Weights of a small GPT-style language model, trained from scratch on English Wikipedia: width 96.
Each number is 50 + 15 x the weight over its row's rms, rounded and kept within 0 to 99. Layers, rows and columns count from 0. The size before them is the row's rms in percent of the matrix's.

# up: layer 6 MLP up, 384x96, rms 0.321, rows 174-209, columns 0-95
# down: layer 6 MLP down (transposed), 384x96, rms 0.317, rows 174-209, columns 0-95
up174 100:30 67 34 56 78 59 35 30 57 49 65 44 38 75 71 45 42 69 56 48 52 61 44 36 55 61 36 36 62 30 53 65 21 40 46 57 30 45 14 81 85 60 79 42 48 35 23 53 68 72 46 66 29 52 59 55 48 30 44 23 68 47 45 74 35 40 35 57 51 46 73 35 42 57 44 40 51 41 47 59 58 50 36 64 71 50 46 50 38 15 69 66 58 43 51 50
down174 109:41 41 17 80 51 41 81 49 36 45 39 68 57 53 50 71 35 45 82 67 41 30 78 37 68 46 33 44 40 67 29 49 48 50 42 44 40 61 24 71 47 40 41 38 48 40 47 67 33 64 73 63 47 57 24 48 46 66 68 55 29 41 53 41 58 81 23 59 58 39 46 29 48 71 37 43 62 79 53 54 43 45 31 40 58 31 51 74 56 58 30 41 48 80 58 56
up175 092:39 57 65 66 52 46 55 49 56 58 70 38 24 69 22 50 63 64 64 30 46 54 35 66 41 47 48 66 37 38 18 35 44 22 28 40 50 48 40 47 46 63 43 50 71 63 18 47 58 68 39 38 32 78 50 59 29 63 55 45 38 65 60 31 61 64 73 60 54 33 43 77 51 24 46 43 64 51 34 33 55 61 14 67 59 21 61 57 33 55 54 43 64 76 28 67
down175 099:54 41 55 26 77 37 45 55 31 50 43 58 62 39 24 37 28 49 56 61 75 54 65 59 52 49 69 41 34 56 49 47 71 63 56 64 57 83 38 32 51 43 38 46 67 53 55 40 37 53 74 67 49 53 32 81 52 46 55 57 32 49 70 35 45 34 55 39 50 65 38 63 10 78 91 33 49 31 30 53 51 24 39 35 53 57 51 33 34 59 84 64 63 43 61 50
up176 103:35 51 59 54 73 73 59 72 07 41 32 34 31 55 31 27 45 54 48 42 57 41 38 29 28 36 34 52 63 42 50 65 48 44 59 48 67 65 61 46 52 49 48 65 54 50 47 48 47 32 44 41 57 60 61 54 37 29 41 33 25 32 58 36 24 75 50 54 41 78 69 55 51 63 11 23 24 34 46 39 46 52 30 62 59 66 61 57 27 58 30 61 59 60 48 85
down176 103:33 59 34 56 65 56 40 37 73 20 33 63 28 36 34 50 38 36 55 56 76 50 48 59 32 49 62 46 44 42 70 64 66 35 35 65 19 64 78 53 53 39 77 50 67 57 52 32 80 77 70 76 61 57 72 53 48 36 45 45 26 40 57 64 55 36 81 27 60 38 20 28 51 44 43 30 55 46 37 46 46 57 68 25 39 46 51 58 67 56 51 58 43 38 42 28
up177 105:45 75 37 51 80 48 44 46 48 41 88 41 53 26 35 50 35 46 56 61 38 68 77 39 45 46 45 45 55 44 44 42 37 58 69 49 47 38 73 58 53 09 53 37 54 21 71 53 48 32 66 40 64 31 52 57 39 61 67 60 56 15 43 49 30 63 67 72 66 36 55 37 26 27 24 59 49 65 41 54 64 48 60 52 50 63 78 52 13 49 54 55 56 62 71 51
down177 116:20 55 40 46 51 51 22 31 47 60 53 42 30 42 36 55 50 48 47 47 53 47 34 60 64 46 51 32 72 50 68 03 40 68 41 81 49 10 60 58 34 60 44 74 60 49 82 31 45 52 57 37 46 29 49 65 57 66 55 65 80 46 71 47 41 73 51 58 51 71 53 49 64 38 57 61 45 52 57 67 56 57 64 84 46 40 47 44 25 38 67 79 39 64 64 40
up178 100:51 49 31 42 71 29 58 43 34 46 67 60 44 46 44 56 36 33 58 24 26 58 37 39 41 63 68 48 47 82 53 60 27 62 62 53 40 62 35 51 54 50 46 28 34 47 51 39 63 25 31 50 31 41 50 52 54 33 38 37 69 60 45 27 43 50 28 67 79 61 57 35 28 33 37 47 26 61 53 63 68 25 47 16 34 67 57 71 70 80 74 74 32 52 58 39
down178 091:90 63 46 54 56 60 51 39 38 49 74 52 63 62 63 55 39 30 64 57 53 39 24 52 39 63 16 59 56 77 73 76 68 58 61 47 30 35 51 43 24 50 63 69 39 49 33 50 67 38 77 32 44 73 52 35 43 29 45 38 59 18 30 53 65 37 59 52 69 46 82 46 18 61 56 54 29 58 73 62 68 52 53 51 31 34 45 68 42 51 44 54 48 63 55 41
up179 106:84 51 34 30 53 55 60 56 56 48 35 34 55 53 68 69 31 38 36 47 55 65 43 51 77 60 68 70 60 78 73 61 80 40 52 44 61 72 27 76 69 44 49 54 56 61 45 51 47 46 27 53 52 58 62 58 59 32 90 54 33 39 63 50 32 83 63 80 53 38 46 82 37 55 70 63 56 46 71 53 61 65 53 65 51 40 73 26 48 69 49 50 47 34 51 48
down179 093:63 38 37 55 43 61 39 42 36 90 69 50 37 31 62 46 64 56 54 51 59 51 48 60 49 54 49 52 53 46 34 49 41 22 35 51 58 64 54 42 77 53 25 51 53 27 24 62 40 07 48 56 28 44 59 34 62 49 64 41 67 31 45 47 54 58 51 73 46 20 67 50 39 56 20 52 36 39 68 49 59 68 46 20 57 20 42 16 58 80 44 26 38 32 50 48
up180 099:60 58 37 54 49 21 68 61 59 61 39 48 44 13 69 53 42 45 51 74 80 45 62 74 28 20 66 88 35 46 34 62 36 64 56 56 53 52 22 59 31 56 38 58 35 54 47 48 36 41 30 29 85 50 48 59 51 33 43 21 65 64 48 38 46 52 39 85 53 59 45 38 36 59 63 50 50 59 40 42 69 70 42 72 65 67 34 67 30 42 46 42 41 52 40 45
down180 111:61 58 43 34 73 53 57 32 33 58 28 65 65 30 52 66 60 74 52 60 47 74 41 22 26 72 34 80 39 53 50 35 45 46 51 60 28 38 40 44 48 30 41 67 61 53 34 69 51 67 33 55 48 62 54 72 78 57 37 68 62 56 62 33 60 35 49 36 76 64 35 62 37 40 52 79 58 54 44 35 16 42 52 08 46 60 24 54 59 43 46 50 55 49 26 47
up181 102:38 27 76 42 65 69 60 74 54 63 47 27 44 66 44 56 60 70 56 43 75 32 50 41 66 76 31 65 50 71 48 50 38 51 47 44 37 57 42 68 46 65 49 55 31 89 60 57 50 52 63 77 71 37 69 40 42 61 56 36 42 23 60 38 55 59 69 56 33 50 50 90 76 50 74 56 45 46 71 46 29 55 35 70 56 55 65 51 34 44 32 85 64 64 56 57
down181 084:48 47 48 39 28 21 67 63 61 47 99 69 38 38 61 58 40 37 44 17 36 63 61 63 44 43 62 56 51 43 51 57 56 57 67 54 75 34 62 39 31 60 77 57 44 36 26 53 41 47 71 47 45 47 38 40 57 53 33 38 84 75 49 56 34 45 48 44 40 37 44 22 55 64 28 42 58 54 57 58 83 38 60 63 65 54 65 69 60 63 64 83 31 55 38 64
up182 092:41 42 66 43 17 49 72 44 42 17 45 25 66 35 44 68 39 63 50 22 28 44 34 66 51 56 52 74 35 62 36 45 49 44 52 63 60 89 52 64 62 51 48 49 39 67 49 44 41 40 66 56 65 37 48 36 67 53 41 63 59 57 36 34 21 86 28 54 64 66 71 56 55 86 65 42 25 46 56 53 82 56 53 59 50 40 62 70 63 47 51 52 47 18 48 45
down182 099:43 58 60 33 22 64 62 42 75 57 59 61 39 33 47 44 38 53 41 72 66 54 76 79 42 30 39 54 86 43 57 62 66 62 35 67 51 46 54 67 48 63 36 33 35 54 32 49 57 78 14 35 61 64 59 59 26 94 53 49 48 61 43 64 76 55 63 35 42 54 89 36 36 51 47 66 55 30 38 43 40 32 56 55 36 54 52 66 65 56 39 61 57 35 43 57
up183 102:43 39 63 29 47 46 55 49 51 41 36 44 52 39 71 47 50 41 52 41 82 52 55 88 48 74 20 52 44 53 32 43 56 50 48 69 40 42 53 37 44 43 47 50 38 42 60 64 33 45 52 59 39 53 29 53 68 66 52 59 31 96 74 50 58 41 67 82 61 52 27 65 48 62 50 56 30 55 63 36 85 65 38 68 51 71 74 49 27 80 60 52 30 77 62 38
down183 098:50 49 73 70 28 61 10 52 33 66 46 52 53 38 33 57 60 44 54 49 46 34 37 47 41 41 46 61 35 80 35 76 45 33 66 33 40 60 54 68 58 55 36 30 43 35 56 44 54 52 35 35 60 44 85 39 95 45 54 54 41 58 37 54 66 36 83 70 58 35 43 51 36 57 67 29 54 68 16 62 30 40 84 61 57 50 58 59 51 34 60 61 41 61 49 48
up184 102:58 24 44 35 34 65 70 64 45 34 70 39 51 54 21 44 44 59 42 50 50 71 60 31 72 52 31 42 20 55 27 67 44 51 57 39 35 74 64 31 71 45 46 70 44 39 50 41 35 36 55 66 32 52 64 51 70 49 12 67 48 73 32 87 51 42 44 51 41 54 54 30 48 22 52 61 57 47 40 27 43 49 20 47 45 72 49 54 46 43 66 26 67 35 77 46
down184 097:41 24 54 54 46 68 50 42 53 25 50 54 50 33 65 57 49 79 44 44 68 43 36 49 51 14 34 52 36 40 55 43 49 60 71 36 40 76 55 57 67 33 55 84 42 19 31 61 31 35 47 76 59 50 28 50 73 28 66 73 52 60 56 46 80 63 72 53 55 45 31 78 45 61 58 40 48 47 69 11 33 53 37 66 55 50 43 51 63 55 63 55 37 50 23 42
up185 101:38 44 45 30 69 59 74 55 73 50 48 40 36 32 72 55 60 43 53 58 50 40 34 53 57 14 01 64 69 29 32 48 45 79 54 55 71 72 29 47 64 60 54 41 32 18 32 61 32 62 54 53 45 46 38 35 50 49 55 55 34 56 73 52 34 45 52 18 31 53 30 62 69 47 49 59 29 43 51 25 33 65 54 54 53 51 64 51 69 46 48 46 78 69 35 62
down185 092:24 39 57 59 40 48 25 43 23 44 62 72 18 56 59 61 39 49 53 49 45 40 76 47 32 74 71 45 36 52 46 62 51 41 51 49 36 51 72 44 71 37 63 71 50 70 21 40 47 60 21 37 48 61 45 46 40 25 57 65 60 40 68 41 75 44 61 79 53 63 71 49 25 75 74 33 58 58 52 53 43 24 39 64 55 45 43 39 72 44 38 74 20 42 68 52
up186 108:26 53 62 68 45 39 48 30 71 61 37 77 56 45 39 46 60 46 43 41 63 31 43 51 62 49 43 87 33 47 42 63 37 49 52 74 48 38 33 90 60 72 64 53 17 51 23 46 18 56 59 47 36 42 57 68 53 53 39 34 82 61 45 56 41 26 39 49 59 58 62 68 42 45 29 31 60 23 67 51 45 45 48 40 50 30 44 59 52 82 77 56 52 58 35 29
down186 121:63 28 45 80 53 49 55 77 56 52 22 94 44 45 67 53 44 44 43 52 61 67 66 82 56 51 35 51 46 38 53 41 66 62 39 40 53 77 70 32 48 29 53 68 64 46 56 83 70 35 37 64 73 45 38 68 40 34 52 59 40 46 54 55 74 28 38 66 43 33 38 43 38 47 33 45 79 61 44 37 26 21 65 69 56 51 46 51 56 47 64 50 46 70 51 23
up187 100:47 58 42 41 43 59 61 53 65 32 30 63 35 48 55 66 65 42 45 42 53 88 22 26 48 44 40 58 77 34 40 32 64 77 23 73 49 40 87 67 53 79 51 51 61 54 48 53 37 51 69 35 41 49 65 33 42 54 21 46 50 32 57 90 43 44 51 59 23 44 68 50 25 41 62 56 46 38 68 42 29 19 54 52 52 56 62 52 50 61 43 51 71 74 51 50
down187 097:84 55 51 45 64 43 18 70 43 43 41 37 79 42 58 47 70 54 42 57 61 50 49 23 56 79 58 82 41 65 36 46 42 54 44 61 68 21 25 03 53 27 51 72 71 81 46 43 67 47 52 43 63 49 61 53 66 54 63 52 57 61 63 67 55 63 22 53 45 39 49 54 60 37 44 44 60 43 44 44 36 56 26 34 30 21 56 44 39 51 53 47 62 27 41 63
up188 100:40 51 65 53 65 25 57 37 63 30 47 29 48 46 53 69 45 38 32 27 52 40 75 57 52 58 38 72 63 45 70 53 75 57 11 59 43 80 37 66 60 55 28 57 35 20 17 53 57 67 49 44 43 34 53 47 53 53 61 56 83 77 50 59 69 58 58 48 47 29 37 51 52 44 57 45 62 43 45 52 67 66 67 19 27 57 48 31 40 42 65 32 47 27 74 66
down188 105:29 23 72 84 53 49 53 62 51 64 37 31 70 62 64 54 30 43 51 60 44 21 66 35 64 88 39 62 33 53 77 44 50 39 64 73 39 60 51 24 79 53 44 61 44 75 61 37 50 53 66 48 31 52 52 49 82 21 44 75 62 30 60 47 29 49 45 42 50 52 69 60 28 49 54 44 53 22 69 39 47 44 36 70 57 50 47 33 45 39 63 63 58 44 48 32
up189 106:49 65 30 44 47 40 46 48 70 52 47 48 39 55 37 49 74 52 34 70 57 67 46 52 56 57 50 54 81 54 95 48 66 83 63 27 76 75 43 75 66 58 63 61 55 65 49 48 41 64 39 61 54 52 34 52 44 43 69 32 73 62 50 39 20 40 35 60 55 27 52 49 68 52 61 59 49 76 48 46 15 31 47 37 62 79 33 72 44 63 48 74 58 39 57 73
down189 096:49 52 37 42 53 58 71 46 49 38 78 13 41 37 63 46 48 40 39 63 53 48 35 55 21 24 32 53 38 59 34 37 73 69 39 41 60 66 44 35 38 21 50 55 57 54 70 57 52 76 38 37 47 34 51 63 86 55 26 71 05 56 43 27 63 61 53 50 74 61 33 31 71 65 79 51 65 41 32 31 39 52 59 60 48 36 58 54 60 36 57 58 52 41 43 47
up190 108:19 43 39 65 49 36 52 12 31 50 69 37 54 58 52 76 52 63 52 58 73 42 67 42 67 43 68 70 40 27 72 55 36 39 45 61 31 68 28 65 76 67 65 61 30 45 55 65 49 42 57 49 76 34 68 68 46 61 65 53 30 78 35 60 49 35 42 47 65 69 51 60 66 14 55 34 51 42 37 41 61 33 62 53 70 43 44 57 51 48 50 25 49 78 56 73
down190 110:76 56 63 33 68 53 50 52 50 50 75 63 74 28 52 40 56 38 50 57 52 38 49 42 41 57 72 28 24 31 56 49 76 51 75 71 48 66 49 57 33 74 48 50 62 54 45 33 36 24 48 49 52 19 19 28 62 35 36 36 54 59 59 48 74 39 66 69 70 37 56 35 27 55 44 61 40 60 48 30 45 64 69 48 54 43 49 41 42 94 53 60 81 34 49 66
up191 100:60 58 67 46 48 60 76 61 31 15 58 16 32 31 54 50 53 82 66 29 70 46 58 54 23 72 41 55 47 83 68 48 68 70 53 41 59 45 33 77 35 51 42 35 58 56 41 30 13 19 49 38 52 50 39 34 55 57 51 41 48 61 43 45 59 53 46 58 41 19 61 44 51 69 32 62 58 46 34 29 57 53 41 60 69 33 51 48 46 30 37 57 62 22 44 55
down191 098:49 24 61 60 55 47 85 38 45 93 62 61 49 34 63 50 53 26 45 43 55 68 41 52 72 43 38 50 57 57 61 36 40 32 53 68 46 45 64 50 54 65 39 48 27 69 75 44 45 45 49 44 39 34 64 61 24 39 19 72 54 33 53 46 26 46 72 77 37 59 49 69 27 34 59 27 45 84 50 52 51 77 32 65 57 56 51 49 22 58 57 58 62 64 26 62
up192 096:15 35 50 53 48 67 52 61 47 61 81 61 40 31 34 45 68 33 34 53 43 47 39 76 53 20 49 39 51 48 61 46 19 51 40 36 70 64 37 57 82 75 62 56 76 45 71 57 46 45 70 35 43 50 57 30 52 44 82 30 54 54 48 47 73 13 43 30 40 70 41 47 25 32 64 65 32 65 60 42 37 49 50 43 65 58 53 28 55 52 55 34 50 60 33 31
down192 099:75 70 68 63 47 57 52 48 56 49 35 40 70 60 91 50 44 59 66 73 60 65 71 39 41 96 53 64 45 36 37 64 51 43 54 53 40 46 62 60 54 44 66 17 15 30 41 48 54 62 37 42 66 41 60 74 21 44 23 60 48 43 54 61 36 68 68 31 41 39 29 39 33 40 45 52 63 51 52 43 40 29 53 72 39 45 34 67 75 42 58 43 65 48 64 45
up193 091:41 25 42 55 63 44 21 70 39 51 35 39 41 35 27 42 36 16 49 49 68 32 46 45 32 28 59 37 62 37 30 45 48 55 49 30 40 37 50 90 54 40 51 59 86 38 73 28 56 68 57 36 47 54 61 45 64 43 35 72 14 47 69 42 66 42 35 62 38 53 53 49 35 69 64 50 60 71 55 73 49 77 77 50 59 39 47 23 59 50 68 62 52 57 57 40
down193 103:23 79 70 26 55 58 74 71 46 54 54 73 41 41 49 66 45 71 54 66 73 43 51 64 32 66 33 41 47 74 43 64 33 81 70 63 59 47 44 53 26 30 57 50 53 18 52 27 54 44 55 44 56 59 55 45 68 23 51 43 67 59 54 61 53 53 38 52 39 23 83 31 71 40 50 37 50 76 41 28 61 70 46 58 66 48 56 27 38 49 28 37 51 35 40 32
up194 093:42 49 45 55 64 46 78 59 15 64 40 52 57 59 46 82 71 65 35 70 44 35 54 75 49 55 80 59 58 54 44 22 73 36 32 51 59 27 51 48 60 23 61 53 26 42 20 56 47 62 49 42 68 73 56 73 49 50 51 59 36 30 74 41 42 23 65 67 49 43 64 32 69 45 31 52 49 26 61 37 36 61 57 22 60 44 66 63 43 33 65 51 48 74 56 49
down194 088:55 59 50 52 40 42 30 47 46 43 59 55 46 66 58 65 46 74 68 45 53 45 93 75 32 43 58 66 42 32 30 01 49 47 44 35 53 76 39 52 23 36 26 45 45 45 45 61 65 32 41 62 78 56 23 16 50 77 49 24 55 54 36 44 49 69 32 53 51 54 66 42 57 55 54 36 56 36 74 18 39 60 48 51 53 59 50 41 67 35 62 60 50 46 50 70
up195 095:43 53 53 20 44 34 58 70 53 74 77 47 34 29 66 57 50 29 52 27 59 50 55 43 54 42 47 30 30 43 66 41 11 58 32 55 11 58 34 74 34 60 48 69 43 43 44 56 47 33 36 44 49 40 35 51 50 47 51 48 67 48 66 50 31 56 39 66 25 79 51 31 33 54 44 63 60 48 71 43 65 92 59 44 53 36 64 73 46 64 30 24 56 33 40 46
down195 090:65 55 37 55 27 54 44 40 42 45 67 45 61 66 53 70 47 57 44 57 35 49 84 83 57 63 66 64 42 39 59 50 42 42 07 59 45 55 47 34 73 25 30 44 55 53 44 40 36 44 25 37 67 51 46 40 74 56 90 53 36 57 54 52 22 58 40 66 60 48 42 67 53 80 61 45 55 24 23 43 82 52 39 85 38 27 49 58 57 42 38 53 47 48 52 63
up196 108:32 71 22 57 44 62 65 54 63 33 75 60 70 84 20 24 50 42 30 48 58 37 67 63 56 59 64 39 63 78 33 62 62 47 81 54 60 55 66 67 46 50 74 65 23 48 56 41 43 30 54 53 41 57 50 71 31 57 48 45 50 43 53 38 23 54 59 50 27 76 57 36 50 50 42 33 29 53 50 63 64 64 57 25 63 28 46 73 34 59 35 57 51 36 35 73
down196 108:23 42 55 43 62 35 25 36 50 73 72 77 42 56 40 45 69 28 41 58 54 42 33 37 48 72 45 40 46 51 53 47 48 37 50 67 44 26 56 46 66 17 44 46 75 72 40 59 61 35 52 53 46 63 76 62 61 76 18 70 39 44 60 46 51 39 46 44 39 70 40 56 54 50 56 54 58 85 18 36 38 48 74 55 34 52 51 26 56 57 36 67 57 31 88 65
up197 117:37 51 54 40 58 44 63 28 77 65 46 30 49 32 67 42 54 37 69 38 60 76 34 54 75 57 23 84 41 40 62 41 47 26 45 52 50 41 40 79 73 56 42 56 10 43 17 53 22 58 44 56 54 43 41 41 37 41 45 67 84 53 36 69 40 46 62 42 39 61 53 54 52 60 51 56 45 45 70 55 41 66 66 39 29 50 41 57 68 72 46 24 62 66 27 33
down197 112:46 48 71 45 79 56 44 73 60 55 44 61 74 57 23 50 66 44 44 49 42 41 77 60 62 39 14 50 56 66 33 64 35 38 44 59 39 52 59 45 54 62 68 37 51 53 78 38 45 41 81 34 46 35 44 61 68 41 40 28 04 31 64 68 64 58 65 51 37 34 54 25 43 57 52 48 52 31 40 31 36 48 31 55 63 73 42 49 62 60 55 24 88 44 59 45
up198 097:26 80 23 58 52 54 46 25 26 50 41 25 65 76 45 59 20 55 60 47 43 74 50 43 29 64 41 76 28 42 60 56 64 47 56 40 58 63 33 57 57 50 42 35 53 43 46 31 44 54 45 34 63 28 60 45 46 20 43 74 23 53 59 34 36 57 34 59 67 45 48 36 50 57 12 53 57 51 76 42 39 90 20 60 34 62 44 57 50 35 47 42 39 60 49 46
down198 108:65 61 47 58 54 50 31 40 44 59 47 62 03 85 47 61 46 38 57 40 34 50 54 66 51 36 26 45 30 50 33 50 60 61 45 48 17 34 58 59 62 51 26 46 33 32 56 24 62 42 51 38 40 46 37 16 38 41 51 12 66 62 41 35 60 57 64 32 45 56 38 29 54 65 64 51 71 64 74 27 64 45 69 48 57 44 57 31 48 49 79 48 45 79 57 60
up199 099:56 71 40 71 47 67 52 22 71 54 37 74 47 36 35 60 48 52 51 36 68 59 66 59 64 55 38 39 49 28 52 39 43 61 37 61 60 42 37 51 49 55 51 35 26 40 54 78 22 67 42 57 44 59 33 48 61 51 39 46 81 69 49 79 62 50 51 32 60 22 38 56 42 14 67 40 59 13 53 72 49 25 27 58 83 34 69 51 40 78 54 44 51 50 50 45
down199 093:65 51 46 59 32 61 61 38 27 56 64 39 41 46 76 79 42 81 50 48 51 53 53 40 45 30 65 72 30 53 43 34 54 55 58 56 47 34 39 72 33 48 32 65 58 67 30 34 52 72 47 74 42 44 51 35 34 48 52 61 40 41 46 39 32 50 58 48 61 75 54 51 65 32 49 62 36 74 60 85 12 70 58 63 15 37 32 61 52 35 52 27 66 64 70 24
up200 100:69 31 62 73 53 66 47 35 26 61 55 32 56 59 62 51 58 66 15 33 51 43 47 77 49 54 56 62 48 57 62 32 70 50 49 38 66 37 27 58 61 29 73 55 76 40 47 34 60 53 34 62 35 29 59 65 62 53 36 13 46 49 48 24 43 39 41 53 35 58 51 78 25 37 54 51 80 48 41 68 38 88 61 42 49 48 82 45 42 39 68 59 44 51 28 52
down200 108:64 46 66 53 48 55 67 31 72 77 48 65 48 22 62 62 80 42 65 47 33 57 62 48 52 63 38 65 54 34 39 25 63 28 49 66 35 20 47 35 36 43 35 67 57 22 41 43 46 33 36 38 41 51 64 41 71 15 29 53 61 43 72 55 60 29 25 57 63 38 48 49 67 55 62 61 85 67 72 36 17 43 61 55 32 64 53 62 54 55 43 46 40 47 32 56
up201 093:58 44 40 44 91 60 50 21 61 46 48 59 45 30 57 79 74 54 28 41 65 39 35 38 59 52 58 22 64 33 56 40 67 30 29 66 42 69 50 30 63 31 78 52 38 62 40 54 49 31 67 56 41 29 47 23 62 52 57 52 44 65 79 66 43 49 68 70 57 66 28 66 41 43 83 43 42 50 55 43 67 53 56 58 83 63 30 48 48 54 54 56 66 45 42 25
down201 092:56 74 41 49 61 59 87 35 51 31 41 50 70 64 13 52 21 39 77 33 33 49 58 48 44 31 34 56 46 42 31 26 54 39 45 54 55 45 75 56 63 64 46 52 48 66 44 50 68 36 41 35 52 64 35 62 53 54 57 44 27 82 49 38 69 55 19 44 56 52 38 19 37 65 77 62 55 35 45 65 31 66 55 66 43 58 51 45 67 56 21 67 75 54 53 71
up202 103:45 53 44 46 56 80 58 31 64 54 52 14 02 61 27 51 50 47 40 22 34 39 70 60 40 64 64 58 58 53 42 29 22 32 51 23 43 53 43 48 61 59 50 26 23 46 71 50 17 45 52 64 59 58 15 60 52 48 53 47 49 46 68 52 30 70 58 31 73 54 43 33 44 44 55 55 45 42 37 56 66 62 40 42 49 37 36 25 42 72 33 54 30 27 48 50
down202 098:47 47 65 66 30 47 52 80 45 31 38 58 80 37 80 61 60 44 73 57 84 60 56 32 63 47 32 78 62 43 42 54 52 41 49 49 35 44 48 48 27 31 60 56 63 30 69 57 64 54 42 51 61 39 47 48 62 44 30 73 53 51 35 14 51 50 22 83 34 61 47 56 40 43 55 40 50 56 75 34 45 59 45 66 49 42 84 69 70 15 50 52 38 67 45 56
up203 104:55 66 29 49 17 49 64 35 73 56 42 35 68 37 72 70 47 31 60 59 40 37 84 32 59 56 43 51 45 38 60 77 36 55 68 32 52 56 39 57 82 57 64 25 48 63 40 65 43 43 28 79 48 54 66 75 48 31 37 54 48 57 55 49 47 45 35 64 37 88 60 62 39 48 76 49 34 53 51 51 58 38 66 16 50 70 54 58 33 55 55 61 48 14 45 47
down203 116:51 43 68 45 43 66 56 46 62 39 46 41 24 67 35 41 71 43 72 12 15 48 57 68 40 59 49 47 56 58 38 47 43 44 54 62 54 81 58 60 46 62 32 41 43 71 51 56 51 36 44 49 48 65 45 42 22 83 57 11 40 72 52 54 42 83 59 62 46 43 18 52 60 57 28 64 43 59 63 26 52 41 55 64 40 30 44 37 71 42 52 22 44 65 19 53
up204 103:81 48 40 21 57 57 41 26 41 60 46 46 47 31 56 59 50 26 28 55 56 55 44 54 58 47 49 58 63 56 71 96 41 85 72 53 52 31 46 61 76 52 83 30 32 52 38 72 23 86 46 34 77 50 37 57 59 42 54 50 36 74 79 35 46 33 64 50 53 57 78 61 44 55 40 43 47 58 54 50 61 60 49 69 62 34 43 48 26 42 45 49 51 50 49 56
down204 100:62 61 37 33 39 63 47 28 51 55 31 27 59 60 47 69 38 43 62 53 34 37 38 37 58 56 45 68 69 65 67 64 70 48 45 71 73 34 61 51 43 61 49 39 56 58 37 28 36 70 66 41 51 75 52 22 71 42 55 26 49 43 75 12 50 43 76 18 58 49 72 52 66 66 43 19 46 36 98 61 44 71 48 41 53 42 64 36 49 47 38 43 49 52 44 46
up205 096:67 39 55 51 39 51 51 20 29 50 62 45 60 63 57 67 64 48 53 72 70 58 63 18 86 35 35 37 53 49 62 27 60 48 59 43 49 76 50 45 35 63 42 52 33 35 54 38 51 27 51 44 59 59 53 26 31 39 19 41 38 46 42 52 58 19 50 56 72 48 57 44 63 51 67 37 39 52 36 67 10 54 40 63 46 48 80 61 44 65 45 39 58 51 23 08
down205 094:68 54 29 56 37 62 34 43 71 50 35 49 61 59 68 57 39 54 54 79 76 54 75 22 55 57 46 57 52 72 65 34 58 67 41 23 60 65 60 31 49 53 40 61 78 27 69 44 40 34 39 37 49 53 55 42 50 68 45 37 31 46 37 27 55 54 66 58 46 43 77 45 31 75 62 42 30 53 70 52 54 74 24 84 32 32 70 67 53 62 29 66 48 60 42 29
up206 106:66 36 21 52 51 57 53 33 35 57 26 41 60 43 34 67 41 49 62 47 69 64 62 53 79 68 66 28 51 53 53 42 54 43 48 42 74 22 36 69 57 57 54 49 30 29 26 86 74 58 38 39 66 38 54 39 51 48 74 37 62 45 59 69 46 56 41 62 67 48 42 71 54 67 65 18 52 34 57 69 67 53 47 55 49 42 71 31 55 83 26 24 56 79 41 49
down206 105:43 42 31 83 17 38 40 52 61 83 46 65 89 55 55 61 54 38 34 44 61 32 53 62 51 73 41 41 27 79 61 45 52 51 49 34 49 42 41 47 42 73 37 68 51 31 64 90 39 53 52 40 56 64 44 45 44 53 26 55 45 50 56 69 44 48 49 47 59 46 35 51 72 54 38 76 58 62 45 43 75 41 65 08 36 53 25 62 63 56 67 56 65 57 74 53
up207 103:49 50 65 38 52 39 29 63 58 45 28 55 35 46 25 51 17 10 40 38 61 45 55 70 36 47 54 79 42 45 40 36 42 48 64 36 71 55 45 64 66 44 55 77 63 52 58 64 49 56 39 56 37 45 77 25 58 34 75 26 64 58 47 88 28 62 54 79 49 67 44 57 35 45 61 68 47 47 51 92 32 45 52 58 71 48 40 42 61 37 35 35 42 36 43 42
down207 107:57 53 50 57 49 60 71 50 39 62 43 40 47 49 49 43 67 72 50 19 12 44 49 57 64 36 42 52 48 52 22 69 49 45 68 41 29 79 22 47 30 52 48 39 48 60 42 46 72 32 39 42 32 49 63 42 36 62 51 38 60 58 55 15 32 47 80 33 62 56 34 55 38 54 41 34 40 67 90 22 48 47 42 31 39 33 46 76 70 28 59 38 55 62 80 48
up208 099:36 71 48 50 56 62 53 63 59 36 84 63 34 40 62 49 60 15 39 46 50 24 42 26 52 22 50 64 64 56 64 56 35 36 80 79 53 32 31 18 55 44 80 65 36 45 56 73 48 37 64 49 37 75 40 33 27 46 48 52 65 64 43 48 72 39 37 49 35 41 79 45 37 47 39 48 58 77 35 52 58 45 42 63 47 48 66 52 75 55 53 49 37 80 56 39
down208 104:48 83 56 36 57 52 66 43 70 62 50 62 46 57 52 57 60 44 39 09 35 61 28 93 31 79 59 56 36 19 37 36 62 47 61 45 59 35 69 54 56 47 53 47 26 58 59 28 52 59 49 56 57 59 56 61 21 55 71 43 53 21 41 32 50 53 45 62 42 37 34 41 59 53 59 39 27 56 36 70 51 70 71 48 70 32 40 73 38 50 18 54 36 59 40 71
up209 116:56 82 46 42 64 66 75 46 34 51 45 41 44 63 41 51 35 59 38 53 40 19 64 64 50 61 68 80 37 59 47 46 29 43 19 59 55 71 60 59 47 77 69 54 51 50 30 48 33 51 38 63 43 31 66 45 78 37 70 21 54 84 56 68 34 24 41 69 55 63 46 59 39 47 37 15 54 23 37 59 35 59 46 56 68 52 39 38 34 30 46 64 51 34 48 43
down209 123:38 50 33 46 77 39 63 75 65 53 57 64 47 55 47 35 27 53 31 20 49 29 64 52 72 48 60 50 40 49 35 71 09 67 44 38 78 47 57 53 53 50 56 40 36 22 73 78 40 68 50 49 33 60 48 41 33 56 61 11 61 71 51 55 51 50 84 61 35 53 36 54 26 26 37 40 49 59 65 56 31 52 66 55 71 44 23 44 49 43 57 59 32 61 47 56